python train.py --head_dim=64 --norm_place="pre" --norm_eps=1e-06 --qk_norm=false --init="normal" --init_std_qkv=0.0297 --optimizer="soap_variant" --warmup_steps=200 --schedule="wsd" --decay_fraction=0.567 --steps=4606
Each number is 500 + 40 x the weight over its row's rms, rounded and kept within 0 to 999. Layers, rows and columns count from 0. Numbers have three digits each. The size before them is the row's rms in percent of the matrix's.

# up: layer 9 MLP up, 2560x320, rms 0.156, rows 2250-2331, columns 160-239
# down: layer 9 MLP down (transposed), 2560x320, rms 0.151, rows 2250-2330, columns 160-239
up2250 096:500487513531490506445458488531422508491478531527422494508477466529517496487498449394501392431555459507543460472460528549564480424500468509480454486517547503493505489527495500479513431504472456464494461428473509458549544533493521476473517492
down2250 089:500455522464416516511502497496454466535453524540450507570432536509410533484407453499553541513521557480511517483473451490515481482504493465553535474523443476460526465444552456471490495453498494541496483497541423566522483506476443415439460520
up2251 102:515503443566517509600469498458529569518573482467472471513542538480521514476513473469530448444472469454488507499496477542497530507501510499426506399488495475610507530560469414440550467558445519502449458559546466473469508499496455494516507535
down2251 100:589507449501460513418479518471500540489519476509540416497486516477499472526432503492493509486471457517478486495486516494500450505580488504513509498475478512474391444456491475531501526467469460445464407419463563562515423453480484508608474514
up2252 096:474535483432517349548469507524522495507484502429567476403489510476566516444495504558528428473515492511517487511468518569532525563476465552453531524540488512467532464612478508469525538513519545523493485509496468433530416462624414611559481479
down2252 094:462571514542439532478513452508466436509485520517452420485449530519501407530484451505449506467493461475503507483568468528582490535500453450514405421381544503512517557486460449468494508503532447448537503520474474527469524504477545509453420450
up2253 099:513470479496561450485436535509488563537465482501444454471528480440504492513482508406474437538500507503484486468508548531474494519420519499462481507498517570455530472548438470513497484540509510517490483447527481440562509488490454519493480454
down2253 104:523525526449522510471434483475520546472512459485472438482482562506442504508421554501485515530538425533448522475437449495510457529443497507526540429476521550579457497551563548457468532524432479486486519510483515476446580529476522529487521542
up2254 108:516517556551501481523458609441496511517383516514542528461475532566532446471398468405454465477508531488473503540512435562466467470512544487463520506499505471463482506486517521593565528511465492527437491467455535537490500466407503530539498479
down2254 097:475519483513551529476438604533514474528401499491543554562389494531460397404522512538524575505478505501514532493493542422447468499537549430484466564491482475460514517577582514506481441538531497522458449546542578555483502552439538529486458533
up2255 093:521509490525503420537498506447469422510565543506521443489526530570504486501477496475522437481467441516471567467420444526527419482463506561550508577473479468590544481471490544508452515442449423434471492530559475494526559427439481557536504538
down2255 089:497476481504535499549484492490585482530483457495526528390444580548468501490503537525500528524519514554501483514508532500585421475510544492512499518558543574478506500476543438526515512457595552577468495597481511505540468524468457429478560492
up2256 104:536610465553594473453537576459508520530527551481530481494547454494532517533455506505478483408530479478432389492506520471499445508492538452478433464485490537511496490519503477512494487526476524432574500499524556466481553527486509537455489477
down2256 105:508483515484569438461578511446509481548501495524559493476492422476497444500505546561568467504525497474493515588491491511518551421507548508525535520471480589519537482408444463473491463500504541479493524563475515547501424506525479541488438491
up2257 098:521484430477539511500471525494480500455503500434538469498534465483546505494569538541478565476476518506463473521433397522502533599502480513451512515479498484506545529477477522457515470530463487426546479567499484493493577493525478481497506437
down2257 101:484490453458478535513488528526464467457472543478500503618501521462454570521524480467519512490498416491492529496424505488556507501463518528524450498506520518493425466498573487552531454489436471554505534433581492506509446470573503564503521469
up2258 089:535487561500457467539532511461480502571555585425462481478519504579485510486432434507481517506500426527402484478510454557546450511559487498537424419525548540542477524511546485457476451489517411478503487501486435453512578486479460449490535508
down2258 089:487528513532464406529494467554449484537527563511480508510567472539432435507460507523559562527450551545481474469529456484508525460525490573486449417514556552475505494491517493585514512472475461484551409457458446482443582512439451467489490489
up2259 102:451485485466449517488541538468508489501460504596462511504502418438510410468456468401557510446515451504568538540489547561544542465452454481477423532443490571458477477498496518487558573456515469500512547503446498494536444472498508516520524539
down2259 105:496419467534501482563442476472499524529527503530580458574522519479472466503522452550467478549518530457487441548487544464504551556517456527587566520441504412515458481640514421430521489555552501510486471481436481531522532513474516460489566484
up2260 101:462555489484497511509504510473502441536516524424545453538523486466519509481493468519478432481478470436532505489471491468549463548550542569452529496479469484513521480531408428494528574529501473504526542562558535456568503528537436452538499460
down2260 100:486496468447495423437463449477437485489532575510552539491517608545500480491526490527517451519508549439484530507487478506468492532502543473481508465457465522546444441538454523539583500544447487457488530482480449539473446474478477540508505469
up2261 107:499542519480527516481505508484461526516534512483488414481481489482568573536492522510533522525476486478512499532597511479592480458465510415517473498473543543471548497530503464500434442474516526534462464498465468442481470518485546417424496508
down2261 115:452523519543502552476461483590511520419468483531518497480443461475515524508533494550600509524470511535500513482582471529586465502501471477513452426522519537479543512424593523490478525603471515527488489431499516460418512525516507465517448521
up2262 098:517490566498545492516432482534455536471451488549499456472501489503484503510517532522468449523569507505511469462474450468520481456501458501488495510481540522537514575476458445457520555523495491534569550506484498532449496532468489597528458524
down2262 091:483523539560518470545525527521530517537460517461533483486494474533488476498513520519494521543488467518466511457498608524504443447438508485549519560544514531458539475506516494528477569484476537458524556465503427500521541533523484490521493466
up2263 093:530472507522479544531526431427566542467509495547528470487540482463481510545505571535537526488493490496553503494443436455469480450528530538495460464429442492508634468502497578450550450508517487559465443472474523411535501532589505504490462446
down2263 097:528498451501527483466493497553511485499482476478506456477486520510538473472502493500437446500514476511502469521517534489484470509431429564502490529478589492470475584520484457484510535445479429507528518562470526558489563461468484555453623559
up2264 096:443491431567504482545491501483486490463495477488418461500532546473459600446488459525537488474552512509498551506487482591425528506546481503482489502399504444565493510521538561457512509532498512462435525484523455472533483427513543466468497452
down2264 099:440556433476430485421519521516454505500514450467541494448412494479569507539463409456534481563518490559547517536526408536505478461501435512508538538536468515403503470505539524543501511551549531450486546541510521506540452565470490439493472489
up2265 096:423505576462489561434551530589566473561486427526522421525545473431482482501461499591469498521567436545530459510510482430529489531486483509495494503488623494477533524489519489435462407388492534443427579531583516452477492474486552484517530518
down2265 094:518486532482490519581508513519530559498530583545465509523448560524574467486417494560550530470446498412527470503549484542489489442550519452514550481482498514460444514504502452508532551524522469520458513475425504564518459498549544507470482484
up2266 093:524463567490515550501458535461513443515488558455460561451506504452529473562503493432543504523516464494519539555480478574561524519517495539562545505469544430464404566509515486491578465497500482514506592479492476513552468516487515464443473525
down2266 098:455509513501466485546460514496546511502454548498499516564523481578418484539505522513513519477494528523484394484547474450430461477529504492534487548498447541464566456569544528508519513525559500526447463505523517421503495514510471527561472514
up2267 107:450508484533464504481472497479456561529489491478539456453490427494446556528417484448548562572531491545507432526538526500528484451440509536480535430472557476574572515571494542519513384447579561499513478440544465461558476487551426512455461411
down2267 110:470528568507472497603478526536438478504519535517459526440480403490518472501493511461467525541573504539484513522540526526527554541478490480526602455568412472458565449452534478574475506484524496452496446505517432489555496495447544475409454450
up2268 099:498483513544510559445496477532521532494483528449494551501461388456520460508471546402495515532505571497498504461514491568494531450507523533527516586518450488571513500539467506489504531437532473521442529502437438527467450429513447503520464520
down2268 100:453495418518557428510492460477561510519553431516482506426538504455514479496516468525551455437516557497485504505513480523529558519499408460493523479550529507550456503501414527513502552563480518524482478468518484460524477459460508513514520557
up2269 094:407498483445559520500508515519498496470469508523475441471549511477511487505469429453567502494502607455515492502506517516509553526510426416524513450495503474507424462536597511515484433559469456561435541470507500569562485485538502494542526511
down2269 093:517514547483433489446506560491500510496432496510509533523491451479518495516492556475437494492520485551512513539467470440445480538477509480490514569513471500516536490487459530533518551460508601504537516583495504571516515539417517475475461522
up2270 100:568503548481524466502510467498537470472526483497487526454446519529485504473525494592530488456463449456541443565550541468525438499486526536457529526488577614470512451529498463485532496522456482478474537489528452559507576562483491495579512550
down2270 096:513529479476468518455462514524466516527557546486464450537496524460492505484523449491485512485574549497531495428489482498532466414506549589543555503444381484510436489439489459463457509547432485562527489556460507500466485472583609486486482533
up2271 096:515409447452561552502590491436497476497459485465500539513517442543507458497478503534508618471477492509491476542483419471512562554492514499403533453447528465535511496550494473445518462567451477554459505485548448479523521539460526536504490540
down2271 098:461523479500475470569454552502510540454517470440572517499461517515504516467451482507534548525456441507495498522473593512524476395487532520469475495532532515513559435554528558502476495454518492527562530524531423473499479477459505425561537543
up2272 093:553492389430508469497540538557448509518509499507506420469499545537464469494496500504516423501498408491424499502574532556579488535494543528512367559412594505515510567516532537509410428501465447490459434469547470572430527497508506561480504511
down2272 083:510504495490451520525459489515450472471416550537523514516465559434452508491541481544524488511535575503543533580458469479496490537594537457544462469436453495421466529450461442479529531543530474508513476559492537513459508557460502436511611447
up2273 102:490590565515431533485456595545473481497485509496473515521423504585485569473465522482534490478490458534493402542455491482520447528494460441456537537467441488439461537465582498402413511511483492503537477501492482429531475529510502539510453466
down2273 098:459484518472499507515556436508443594553521403491519457422520486490574474511508502484487440484380537465466524544550492532511483448456467531453521460558537451553540527519445465487502453521403501606448467445451417485517477529532486505464459438
up2274 103:450533491556477525461532523464449570570480412508567492463542537542477473452529445546501491438566482477444533551517440519504490515474509516444452527528549386466503513481556546531524495493526496464474560526495505493555454510496491463487394441
down2274 105:501496512524534482546496460513503427426519497448507540463477549493505467504542614447498517524443499527499445378496556539526510434487542523437553428505506472524490472592486468458474573320515505459540475543463491524482434490494499473614445507
up2275 103:464541524473473506566553509529514480421526505492515499427482449491494558496464465454557517516511435469469480491548490510417574537486500461475546431522440600443552588515482591475462463525477533503576588500506505527536449489534485461454539511
down2275 099:460517534538554459529539511554507497499447559529508486518508565475539461463524546523437514524521485439476420564483540488511516454520444473496532507533422550436481525555530504493470498477486518524472452539545440534549495476530509530482534482
up2276 101:509482479431518501502467542511412421466534481479528528454511520562490536518549518493493556518460577569490471463439493451525493496424413510501496508514500485523599543469552441560479504468517450504548510495453460351445472604467472565594462495
down2276 098:535494495484485509517438422481528500422403490455461496464498462516534443521508487514531474508549474485526499519481472494516401499445509539451496475553526462530532512487534487534445464604551506546500442430530561449517494539507476445519506483
up2277 100:516536492522442564558448440467533467521541525444488522471496463465460440537515467483479502591482510525455483488525501485584493483459469469465497477594513540443370506489456508530488424494470583524502454541504485462397469504516486465442534620
down2277 107:495508530500505477480508543437446482476461471468558494498517470517582436538454472506585464563501453513514510472515456488534404494507511544461457473491543468513490489641506457450500482510570542468543523477468472517491524468525488455496415461
up2278 105:497438507574508482561488510515460454498495497458532511455493488467565504480481545496552488499499495534433548442541530456517491521446416467486434499471441541454566467482475499548490458472508472488522525508492513516528506537498492530518475489
down2278 104:509491540578522486518478527467507427576466530496474572530500442528448550516471519509475465509469495470507518508495535440554397520423544529478455519494540477539495527502506501480529559571541500493528484498541505488526503464537519510611432482
up2279 102:460539510494521520482507549502467507596519509507484518451496491504441506484490514517468409519559537517558441469549512521446557509536475508500532506469508520503482528440467520459603507453522541515546541576486544448443448490512453463520521518
down2279 108:498534462468512523467410441505512487485506438441508405504463502591484452445496496574557484498507428528529517409520480497530482521511496532496483468506544501437550505449527483486567458557501531539489429480521519479532513472503560513508524481
up2280 097:439445462518459596493500524460546498504447548457481492502469467492485518599454505463536474508580392441516541431467533449504473545454491493513568483477528450544560452488496575520509435495474513509540423553473453497502497517461493541508491488
down2280 091:443494515458525409442526396496454499527560517473531549519441558537518480515531517521550512458493590443518541505517456494408479553556546533494566545490504477418460504490564493498588533531524492452548510501519416475588485573469464473482485489
up2281 101:471534495489535521518472497439576475432458521536468518449491472486522450551491563469448516499508488459535491436515511476576521488416500529515465474494507557445535476475557454484566481532512573467457461488468530533470476527518531549521439602
down2281 095:437442463521538477463508519422474518513577512492500484428508410587492566480454491553522460472474483491493519499425440489429487544495563430559466505494416508487518495540583489425504527513525537417496518511519434459541500510508624450542545524
up2282 098:525488503505443466526570511534486532526478521448528538448521439495497447501513427486466495510460458499509441576512526536507537483513493460480498539533582373573473453502502445515480540477450494461522501496484482572517466470431462589434494570
down2282 097:543496519462425482454430507512565526451482472485423504456534551441588533560543480462528474409478512421460513567453530508474550530505461511530513478471445458505440463497577523460494518527547434500429441497445511509574586464527531504558522543
up2283 101:502493503551543506475509488601484515436531376517477427511533501486570509494466418514550487522566440469546517467487554550502540533506407527503502469510464493513495624515542575473510507413537531425436529430542496488463523521550463497556429531
down2283 098:518485538557437457405541357523499477433415489528538518477493525506523453539490530495518469530515474506478460487529603444521411504484493533409530492489485511456552536529480570468472476533437477507476502504449503542489491463559470538484459506
up2284 106:574530498500422422508527582584496430498525485480447481541485485550487520471507514558484499496469483499479459473486571512464532450497517579463461476433450481473473473518470548471458499465543473556527539490517404503533490448530481506505629494
down2284 112:501524512583510533465515502521584495409521536489544470465497491468474488522544426461489435460474477472515542547364520505513526478526520428419517562512462472525474472466525497458508459421496494490552493524495470538494523493474450459458517463
up2285 098:479530549437472474482464564495555506548494475497439439522522526477521490530488403566504526481500426512544577556534468535455539504519463528487536497510515509527544514582554527487494471517388503490427495467515405505485527500522491493544549467
down2285 102:549569499506469464499463485431501519450432562498486503419496540515524499500517531561476523450511564582454545498509410485430495504583429521557448507538575551463438499453472490575476506519494531563510482581493485421469502564516459509529518590
up2286 104:537465483546516513512469465568539540442577461483536535516570503384503538531483462515550469479517511572480512414466481531457429537429551486526497495530464473477550487574473468520465478512499493484477536551486448468522502458539433541465495436
down2286 104:479447514501557429480569521469514468450524418469572529508527461522509507504469560419555551513495453497480503448511475531556458487490549558457463560430510495573542534556455522558491441503464536451485532476422557551464513495489519565550429487
up2287 092:496447497503432523495505523515474454486512541466527521510512513491565553506483522516511495527511415523496502537532553572487476482553478467496565475532456531465500502472538564456584544549471565467526561547521481559442562468513470506558516597
down2287 094:552514430555533473540475500570485513498533418519505460410508553475508444490519410442471526575502525534518530434512584453465498448442445483450398551540474536485455481550480515557505485498566467576474503436533487499503462485494480556460440540
up2288 097:473565490546501551459476562497532509449539462501414554515437431499566542514593532555481517488506495493525452445470474599462484520521541502556494546443506499436470415517534430433523464519550506458454504486551608501511506528516506481498444480
down2288 098:470546528562503559508499469567529539482521491523483488496511504538467479472437501506536542509449530521514513481544459483522538554512423455526505457430457486447452527496516526577485492430526560507518457455509453481461481444444554480546495546
up2289 099:509499470486610508474377545509475559519501428487491464498477507558513456530457466512530558527524495500530485502473562491560429558488538560483483494467531518493440495463474484570560484454502500465522510516514460524550493539517458481473483445
down2289 095:451525491456456599500474491521494494430492502515528571434524517489518501443483482450448520415512483462483535495522511471420541447415519485516502436435562480533521516544485488488533557451445505501535483489522523523463510460486536481540508480
up2290 101:505521588535523499491471485523487482475504479421446436500565479517481457493421544463515528447535429500521538500526509594530483566572499501465481533438457451491515541479502493511462484505468503601433444551493522448457497523551495501558500442
down2290 096:509520479452511520491507485528503459527490525564444486533474481517455482523476509473484476515503526551529481547499441449446541505499524453504477544517499527479481524491454488455520564478485394465530518494567536511555424530459499483538437497
up2291 102:474567466478584502519524488480484562508509530536446439474494478522537480471503507486544541491496547511483491528456531497486481527535522493553443525425544476524489566504470491560500534487513566513496501510460456458476552547518478495450462473
down2291 095:499476514496532541464525522502464574518420384511524502520536531483510495421481512512423409460488503442538457580571462529436466515501545467528552480483493573490511519540482505501552571500444509461477479460560486487580524449488459499553521488
up2292 091:468500482567539479450496500486532491504480516457545442474441527509498510526497515541547467393490439534574462530518510521551523507507524450483487539492532475439507503448476508492507577538489541511464553457516517397441542528481508491495509485
down2292 098:447477510514399494523503572508458514552498499481522495548492444450481449523494490404474476564471466448476548496420551461492440508490503523516536531558449501597507464518522484517449463589541385442480471475468513525487515487496461454466459545
up2293 099:508507478496525587491474487503445457514502522518469508540488468546540414520536478539437525463488466556511489466539529453490531531464499515538526453537560500528549494508408546482438521466421465527603526490479449467557545456488549491484523557
down2293 105:446514489462452465591482482486482462512477526485484488423538513501553461509511509495452472494441476485559451503463565484483473518509523526534552518441465497517525583544448461539479457439536508498537441430537475516505486486483485523491500504
up2294 101:513456511537552575511545454477464429540519568481500465531511481482450435581513539542526514462424492496502489424444488554500484491532465504468486470498445504482449492390524553545488540448465528544498409525475553486553492484476545516471527429
down2294 092:430417539578497527510535503470524555534462472476456516438515418452543510499509390491471461487522555493396456439579523458502451470491522484503522429442438533495510571496534617449487520552511484493451521484507519473499477561488543510494412475
up2295 107:567519488565461556522499504488467545479508503468488466507451473474415486538466508457555493583417490481515510401502489433535497503456491500483494501544472586517476542525488511480468460495493564518493526492494488489442492472534499520499519525
down2295 101:498546473419451520458479394504446485523509567489587509482495541444549549397516533388517515548444501564530547461477537416433482569524510462517529521497522487506556504566460513569502495453507547464415492532496504497451476438486418456478456507
up2296 096:523474500424477484468491551504466451498514458477462470479482424474443519563448553533503453540501517417470489467486498529466536511512549420526476495468537568522504505491477511487527533494494472446502456565502576489550483564506517496452465505
down2296 082:497512481504514463458441479486508469486500461516503431451451566533485507499489586491530572498517474472523487534531486487486496507577504516476450478492491508440477497530492515498528483491499520436444466550441476496518486545526528527506505408
up2297 100:444538494503512439459480415478427531525597478499499546538493540453525507460475527458545534503575497497593469534498418574452517528513551515469552516485437508528422501511514472467527465528516488483503499468530518488566498491536511541561488562
down2297 117:446459466534467454579528514462538465457459520467423532513483552505467488569508534501443517551480480462579446520550426542469435554470514525471492547555527556572555546507474535496478459496534455533446536493388538529455545475469490504540496460
up2298 096:521516552541489507490508484466489520530443459531510454529493482533537562502516481496481499561549505540528546513476607476529425476440464558499448545499531474534526515456498507515519497436533450518488552465531488541569586477565480491507422516
down2298 097:435489555474527553529504490491542494477460496509411499492519431529478481526482464422431530487534536481475531427495457452485478473466496514437450445509434424496524492535464500547513523464499498481556446439549520549547511577488474511456487462
up2299 098:533521579477489454498477493527512606511475447419454504444465424435514478600448479513487518525469454473500461483485507502515484445534465550523441507527562407564498500545444414485523509496478492488477551480522569581533480526536567438552509504
down2299 097:508478508541450567446495541474515448454508518553480489450459549461506456482515524492498509468488514454604407507511425429544436472540484462488533469506525495511538511500572544513520476440514483443471420468558531553522451492507437509510476533
up2300 100:453482477538564532485492479484472506521448510510453474506625585508480428435442542379591514494516486494505472542518543487565534486507502491506568493503497457486513459493479512491484464531514507526478594474493533526481543565519506463438499438
down2300 100:558490507569527502524539506517518525526559572506521481532497493566484472568546443466447555561526518467523524442492459486552463496514560498509520485436491468510481474486442557525520467494468466526467417482497462449525488512489414502530522556
up2301 101:480491496466437470510514511454454494393417508521572558474444460482450522500556497572452529559587432500506481539459544531565513523437558530495566520560519501494511494526495541461502502546474512459448545500489535574577573516520538497509527471
down2301 099:525574519516497471509504475541456554520491524483461437556509488477502455543516583400547511460499474425558582462481513511469430523499571552458455444488497479450543544550501553508522519499491478528516528514443460529399446500523536582537474456
up2302 102:507505514459446514500535592469579478525461543503456440487498507553565497522471514509530456487476394557526553415455539491498466491483508507412459503572475463523445493518500476499436565480523438473511498516554482505500562562472544576523453488
down2302 104:453386546547474472498572504515494531510556499470546471545543473560497532522499526508507446429454480426531542501547531541519447455525481592489495517533454423443487397485490432480487474517503477497493509483495449517479497479517509549466504520
up2303 099:500463560549475553437489444450458501556611556544479392463460567487567498553508459505522522468551572465499580478477463565482425554439481551476512451481484512494483440549483489496537444501504537532493518535520435479554520554449530537507538468
down2303 100:499495515490464482473408523455557505547521576521588527440487426461505486555486490500515456500499520495503466544488441530480458609491414600515546525530457561508438515450477424534522523495503476449523584476534513402506442464475532590464496555
up2304 104:505476428567567512495528444501536498519555508527499499552561525469560505480466542529457440493466539463528513489457495496478533460437516526440426482513462521543530579536483483548535551528517497502398565513525483472542519627544475487561490425
down2304 098:526448515550463525549573468520487586515562573429500470453526479521467514480554404527521563439534423506543528508522494536482476441464481473504543493538506491488460552514484455500454480507506551494532520571460418500547497443502488494455477432
up2305 105:551469462418497425558437516465554504493507477505527498491517471533498534564478473477501532460513495527512455519514490522489520531481457467543437447458471485599581524569494510515469455452434502458461520440554536508502532471527493426534547447
down2305 108:575562535532491472493419511525477525523508542562537497439575476514515537486433560555508461574554535498460502497440452524447438567530457471471452473567562515478532451511446505533485547511513506492554520482537500446448534504569460458502530492
up2306 108:453574575461502526512557553482476426477520456550522548512459424516472542472501517520494473537515440522423546453555478513503437556465545496433434509490520481564507508536482460474530537546530518480538481527524576538469546541570511491458521505
down2306 106:466512505441473506489521508502505491493523401472520545520553535461444475436551508455503486549484456440552444554513508459502522492457522502476611517512571530454542544535461523488543568537589535509521562535518505535524527492444481520556430537
up2307 097:476475457504597501442423457539514535469512525545521524478460507461584508513487537525570470493515438540475575484459468507539488506480527514571479532441495478558465485500438510506526501538601506476462460483547565547450551442423458486474550521
down2307 094:463491505468545462490578489513416467586462450499518563593519501537433474531515510577545415526469503456441510501554469474518517477507575485442555451476490486510532468541529505512438509520438556487510482532493511490515506545470481445509495489
up2308 097:457554504497515453498463473479459489516584572496482457439479512532509502489490499543548507558497499470511525530507496567488455511516473449503499446554551506418523488526438503476452499626519475490505568573478544491485467584569526436477568501
down2308 092:455521498481518419485473491483477483480501506548471517510465535544521549532389526490536532533515477418444519568516493442442566572530466500437512512430452535509500479518618540495542495506422457485490532588462433578430504524490466502565452482
up2309 101:535463456498488495468512534507469553554465487506457490488424486534469522380555531573481535488528424528509537490480528457426522575467515538510480537526459457484533519515502442468474477487475519521498525464527546486545507425609520439488539514
down2309 110:546455516490495527441473495474475533506485514595511549505441488478459441500518514509521523515562490516542578493459476478453572473487551473557485495542496472580518553532621523512438571566495551484554536550476591513479430473496490374417488460
up2310 107:480536489438530485464518493569529453544561451529529430513451474442486482511492491514500572482470437512532481436440576492546436503587436523447498466496515497498503541494489509472502481469491462504467503415480529407528492539533507554482532517
down2310 111:508497563500520522450507435533435504532514535551510471540461496483526491486495437533509569475452462408468562483483544571450483460519526531457451463520530506435562594533486481513374475469532468517532520531486466536497467412558443560470533541
up2311 101:527478558555480438539475431549539460417425553613537415520418425469550536488490527496514479496486479503518523476497499495398542560510470427510434504485488470526530480502473470467498481462477463494477492553512493401545499458605468486483423446
down2311 099:532496482538549437458579526505512437564461429512482537503518521402485476461455419465567482579532538521494537462518505526514537546472464466515468494489419463457432535512558550507521510440473502489441477528509521432576562519409513553469523533
up2312 105:495512441534487475558521472535535535471509446504428475473550488402585553509523443508575474522488470413460526472512479510488500498545459523488551515506576501560501489551531538406432511487511520449454537533495525556488470489422500499457558447
down2312 107:551528539506466458471492505459496451516486575523560580534428539492551525408565513510427381483460486491539479554506544463488580530431618485556465509540548536573472509497492424586545509527516551485476474494609565531474538461534518546561455498
up2313 101:567516505516504444523464534530520477491509447496508524524423459503562442442530556443456534501503470393506476458496490493516496521461520500445556422468528544490543458577530459599558474492490458527539489465512505490571503560488494577552531519
down2313 110:457510569510487513529491488503581430440546489537516499533437493517582465511474592543565478518454456472541537551536463449454484552489563515459478461550525528470501456505510458564466477435551509501591569563495494486520497473479525538556470440
up2314 105:538466451510516607507536467522511483503521513502508496580518467567415449556580506575457484461517543522493465529550443586527466456532541564436479500527537539541511387540436530505540595511472563487522496478536498481490541545563422462489465468
down2314 105:494503561505491484484510420577490527454504520547496505562507451552472552421532516515504494496518498478517495473468486461497511487495502491484479551503431442480579535535530531512515497515468518440537536472501534498491448531477505517489565493
up2315 102:446468420534471534542478442548513433514534509485505520523529560437518523492488500419462551470501459470502520453504501589532534566532516483570414428493475567524502563507451540459470439416476479539512595484408495499538550518573424478423535448
down2315 097:476525515451483481472542508528535452459509483561503506536499505515521459494508468505464498497495517495593547467536512489478461429519468487445506496508489385485522461525533538473393474514499511523550513525500520454496535493463551524544437573
up2316 094:491526499517506492498508492499479515484485560548483457410427425480520454517520498431583530530496470493453590531508461505482458540527515430492427472430525521451482477610612521611471479555471423466498536505488455478530497573531491462517449370
down2316 093:543492487470485455459472478461460471427520567558477530563472552499479436516522454470486477519440539462581497457525556590539544493578587590447531502496478522463522504532524465499569492431490488430560503487450503574506508496437516545437498574
up2317 095:508489486517516414538503407446449409503522497485528505513442402431499506530527469480562511491488549589525525516477470458518609434464499419418587494487470532493413505547463478483541470518422524506503524463409459523514453539508512485456559488
down2317 101:569466573442501414479535517498525509478545475485472494486433477489425469520493547455530550455484509506489488442517448478515507481541526470451465486464511537506521494477412559495436449557382544545512564562532494482460527481508584476467470477
up2318 101:506520476525449488541560469488474537532537558469504509411508483554487523583485486472450536472540516524510478400436513538532504498535590430566509579466540492544448537544465513500484485494407540510520523531462480519553544574460493498534472475
down2318 100:426485478486476402439433535501482489528491580520481459524520505536452521489551558512490508466435488496509523504541529569534518498518549501516570408528523460510437532525494549501462507494539437556461531566544544509505581582545503553530467533
up2319 105:454538576457449546483510506517485447557477501559550497496493540507546510572530567500480505485555409471508522534544436527527510485481497516443468605485551513460486515508491470457471472501450498494552527503502439531507515517546542497510497482
down2319 110:541463498496497521503522490448480541469481504533507481506482476415445482530513502595419434514530459447506543443543496559575504536510563615440443512518481527547442513551485493497480472479505580548466530489602508483440579493481489483526524502
up2320 103:481580437519462450533549436522489458461564481476544494501472520486464523483507481571532531537457434512497502459441480436446564486541503530430443501433494521481513525514514560511497458530454519498477487539463489442534522532460511483498514409
down2320 097:487524552558536480500522472471443428504509514433490523491424498496445419470491421489486544518494528494444592513483482566488494552510464513543523458480500500450455476429511546567489513499563482469529515517596471552488547485532473540490464564
up2321 103:537544479477527512497519525517510540532488463464461422545538516508522508519478562498479452458587431518511526456589488398553467445487451535497553525482450449525502551525486504511456549511498489552477449541492496510519499479509505489497482411
down2321 100:521513513506505523468469555475487528414479487524457590494459460544518500507431618437493576510430550481523450514566460431464518507496572487480386435567440429482528528515480463473512590482565547502481526539479556469468493514475483510473464517
up2322 107:526526528472533535451525412494460509545460541376516541515577512551526489485461485491535474516517456511435535483565529432497532571492483499498518467595561470526522479474537572500567525473476514506545504517451537478415514509502514505493504502
down2322 110:407479530478540557479466533518451405449485515488438532487446566494470483516480580553523473480506515540473510444513557528545467491514482506456506500556537477460465450465485437476563427461533598528491519469474483442548473472503443513547511469
up2323 095:535472486551427545517490448436482529537551469547528548513457435585490440455550513543469525481531510522509500452511528500511483536440467546522496552535471449476519500425463458478456483425497486468542490429503487429495539522521577517483442513
down2323 100:473537519533448512562585521530552568567521463535504446471489489531509501457523470497521507485489509544527548420526535539453478480476559495440508508488469489564486537519461522503520453491524502529551500438488507552435492453497464536524560554
up2324 097:489480496489535463483536517506488546511465426481536495489449512538413530460505491455467502533514498591435500552528410484517467474392522558432546535432410502479553490455426482550444478532523478544537515510507535474487514494502500492486515540
down2324 095:565502469465539486498530507524472479504435537472493513512515511555521449501493516548529549514598515482514526532423466563452451502517390509497473532437538498542474494512547494597489524533502440482482459518552530447469412547520497502485542467
up2325 093:501510526513553452446516551519542458530463471474513522469567469531484486555505458466473480514501454476560542514514535463493369585499504517489489476466527482452486473544473548496471482499463398515471519480468487469564438480492459512532445464
down2325 089:432509526484570477452494506477482512523470504565509501503423536495458468477516523506503456476450561551542456525504459446556505483476538441496469473508444523523530510435422546544437579542542517479488567583538572595473495367498540497480480544
up2326 102:537559447578531529470489452494521459523487549501479552437463518520520508479510481544496529470525478491443481513502550516505533546427513492495444462465511537544515570535494527530531494575496464504486441532521553491496439498491549481458544505
down2326 111:458497498513524512495473515517521487480510477516542445442499483539428537506519508481527471555465456539511508462493466512495520467520488527372464493500539592546486572448543503520524500575538521485503547545526540513523505548483555492508524506
up2327 103:492406478440525446451470472527466460521500411577541505474550544500466471476463525460487546473482454458567522488435479560503510524487486520431557592561477564567503497505578523520489431463541536507495489482570588465522476489566553449555577420
down2327 096:542472363424437527515548474524499478482502505462459471476517504555475538442489468507470389442493495535484482504520503539485486519496513557474471534497537528443496463492502523480450441511535494572533503472467529449464510516478574428493462497
up2328 110:382527532541441530491454484440520480538484508542472440578496546527491539505568488472520476408517473474491495498524568467523498434429528449532472503480528463528455484493436478454493479508459508478513479461413474467516533506460585442370499504
down2328 116:433463545552514546438420542483495564516511453534441527482458544523465499555528508554555517533461501546540490533516455434528506479511472415495510489527497528434507521495518494479449488518458536529475528481490539497462508509500522472540448552
up2329 102:543460457531514484507517515456506513487481538509471526505495527526477504458499497487483503581469498487419450509518533495485434445476474468500563524468455447538444476515496543497467538482530524473561466446483493476497454527579441532520481479
down2329 102:532474510497475490476491593526529559584563437494456562495451494524484459514452408534463448461481448503515493523424423534509474504552584560481449475550481501500459442420511501528462532544484544473532500555493554534480497522494474598544502553
up2330 101:548532465503485500573502537503481464545507481478487485451533480545411516502399505498525502467515453481433549531511504469529507505502485503514487477495516472543528488503514396480471473433465530446516564525516509484491415444506506442511602502
down2330 108:502475485488494512528471520490521487479451559517527455494570538508540537553470508474533510485463504540508500453483458475528527532534490551550474429551453504562418547547531497520482629428383461532465518481469476504591520520528469528469439597
up2331 099:536540501540440549436546511493510540511481527439495523491537507492518470454533510541544516490488513474434435488445550564492485489489543550552528512451481500496498542484482544480510438479532478523528528448486446470518464503509503530506560556